{
  "n_head": 6,
  "d_mlp": 768,
  "vocab_size": 2048,
  "norm": "rmsnorm",
  "norm_eps": 1e-05,
  "init_std_qkv": 0.0412,
  "init_std_up": 0.0412,
  "final_lr_fraction": 0.0,
  "dataset": "wikipedia_en"
}
Each number is 500 + 50 x the weight over its row's rms, rounded and kept within 0 to 999. Layers, rows and columns count from 0. Numbers have three digits each. The size before them is the row's rms in percent of the matrix's.

# layer 2 MLP down, 384x768, rms 0.0469, rows 138-194, columns 192-239
116:487505442474539499459333460411627528465482393465522407490519502459502502444487562524527511578559445520465433486591469543520458445509480493534472
095:495513436548497547455472489543452484457447496558558454544433513591611487468437495416495553496490529479473481584516481454528491549379475454477604
096:498558598495485591477496605498527528555523441518521525451562507438577471496476496516476489458494450494580487385503510479501518531569565519491469
094:590446500528488504480527422496433474471426481591450502523371480503514485494450554598384571496558462498509596557543465488472543491457498488465445
094:531547566472575426466571516427430632470518512456557479489519463615468510555471600470580487483459495473594503491458538522490532468545639571573524
102:537459534448550500504514508448388472558527425551523511435493531447564489445508504528490483562454499456468509511505515545466551473542504515485511
097:518415563439512553573523518523430493452475417478463564495439523371493488539529509492518487520488519480453442448507498508516471475437405441479419
098:384516493503476474504446512482496523423616513512560479470463571483543533585578423394447521542462511535477420551473466504515540424514509493433493
102:398546557515526493470584456531575415485519487469478618534489601520553502460462481591499474422554407509481546508562527468501494472425587602406531
096:503547489552535522521543473510599523525650512555518476438556456546541450480486486539530533455627446508548461495427510529516480536597525550603444
089:440434503511446575541529573484474545519462439563549532476500411393527579591464505470539422461548562494571451488461501536475577532508584500581476
101:487530555507445679566527489491501461491534479497474431588478493507493479474422492511478408503432536513583617522532487431459495453549545521487493
097:500555491525499481479388429454554517544510431496482550471532501460526506484539474475534566468492558509491554482559541434412432543479487520536599
093:503470517471470528550540508473470376431565472476513506461392556586512529473467590591564513419449511533640527447362459533585566580477550488550546
100:484545480500525506484448552568481498505514449499589520521428479492519428449503587521539563485466526531473481545449500462530436570485500526464504
090:462541489474527541420518530587424518550462570525452535463530498404519535554518504528554513512468510558491427468575516495539553448488454568511291
092:414430465505498421423495529622509485432514427423523514534543497460585417478485572391551383522524488521463480609465500458469471516491413529473508
093:607493434414502463488496496474484489524485557567563527452535446477489518537488487639477603506500497519566555550558567513436461494483355509464519
094:502464512452512514581517602571548430577514558448546400513568548553493524547527589428515542518405571489512577529447560541516512491527486459546425
098:546579437496500602481589493482497476452505476491511456487458479568445472424570456512398514524553437478525524584513509440521498556550597435449453
096:506474531547465600468539580520539468491443399486430492497571518543507468436555507509432562651529507439537557518562510431464513509522454464485427
092:499362604438530603459595489546503517495481531476486466536485537508478415497429500506601435554454500499490533460472523505404577545545519403445568
095:585418439475438558504477543458521446508451406616544534490478514542460503503517492452536529484516474491475571509465551494461506530561571585581514
096:520528564497446504519543539444518518527456428454494465648445405414506574575541454569508491523544480408509535535484531459400497496500521566560514
100:497522479531554528528524459447432486501521478450506506580493503517599541437498597567534534600475565488537597510427502469646456530460494604573499
098:465463506456600521359480455448375556503579616538517407413479502503490550528435498507545525502463540487544484539472593506470478457590620519404450
092:440511473503538470444475530468562490576485494516465511575504467587466475501533459432528579483470487469561493608447397548607562507514532481459480
099:447540532515496446516558400546480478524522507481504425523512500581465484443459403511510492497456455443502513515521454481476438412417507558555443
099:478491465445480451515550473411522587582515466454577485640510430505487551502513538546530481577530513530467459449500515506563486507453505525519542
108:488572536494494511548537460543519491459456510526526401475611381499535549531423499595504539457470557527535487520564578514453506446419408529479607
099:495520514445545503449486461459468565592475497460471463507566493507420507480440456490608456518497453492569528512576510497454425510476452539444525
094:528518430455387520503543559451470424473438538529519413506552508399592497469446438542480563540465450511519597541462543598525556565612412510622530
103:504521512503525487395461531420370463648481595550442475518415469496469458511501482521476521548504546411531551509491529538580421527442522556516522
099:436560506478419487563499512437537551536553525523521416546514485569447480500465480367477448587352463499510583504456565494525519532464478476572611
104:547548571445590497480456486463541520534515630539508643478421489570493481512468476512477548486433517441494499496509500485431555438527489445494434
091:595502420527468491531600480523501458586494523479553547501421481587475528523486498542469474492517491505477476487475476512543528534582419484469368
099:486513425438461566529373562465508493497579504470470501529563602416477486475445431543478462470511565516537402400484517493489529527396453535554561
105:505530558528444462487476464424526498459532440589556477472414459492514579475523530448489577501458468543542475503495540558563491506531437491439520
099:531537518487510514463549497479523530501528514525493493480575524573616528508446568416577575513502471531513506477577506532508479551521461430521509
101:527481494551452658537477436455541415482413457542455439470495451453502620467558490487516461465502486385483570483431513494491562447463563589444486
090:453502470454581479443474560493511528549425455497603566435499619496545511481538521529462452553519517533575466506464432506452519461521437543454543
096:489461499518531535590554549486639553488465441503524406477535544477437611520500494493463534559477511512528496488507528413466487584503435564518520
096:488474555465499508471403551524475514480493421534466483429541391503443471534528417495495586483538515486472444513473541514511485520501465532487498
093:426578508527513446453410512457504491523484529528404377461491529520357423503532530628496563496497440468446513433549580500609414471496482552513420
102:465526514560465487486438657477508480457588524556459601464447445491478531449525503589499490441544529506526426479463577556485383446438559532555492
097:425530492538531459538491502473466466532524566473489538437484528518376571487520460439423466539442568540562562502408511519503517362490520447454466
102:417535565492465430517471409434452537456510475543495429594518468467423424542523507562457529446504479537512481558543496501453507490477522510517495
094:535528446482533492500574477447439382486561536567468455579489473571589549503518434523487455486443518460484439524612571418525498546477428443442499
098:490458475394481523485458465425480400435505524432511408561500523451432459497440419472505471503483552556480460445460529458593497549448503470465514
096:468564399487525463425525461563524483580486456541480580453449418581552484535493515592598493555600469497454604523618553556547508456478503512518493
095:483483504430482417456609392577552487547551481492429499502415456567550549512382436431538525472423540446450475538548530517564514499589440498440540
100:542516425471428498493459478495463475507513481538453463592610468497503439548491364406502529461498522559464474388521468528546469516531473435439471
099:413619515552437458503493435511490557423546425552437499556508460550434540536454472462499485561404572616453497411534415591600554502474451455468505
090:524489506475495498477502605475470539411493486468576500495455453619461460519541489474442515465477494583530542412490416619529568612501468489476533
096:513530593546515528461411495425534519502423483545527484479449420466447479454570456443532550560479470489466569630485563530363466490531433567526465
099:487455591541510526571518539526522452600513544555460433583503519459547493437405505518568425511524435505547523443495516483468624518457473455592437
093:623489493497436551533517541440507453544496496541442527467456491522462489494484424430561459522505478443512468442461520512549516381544623453487524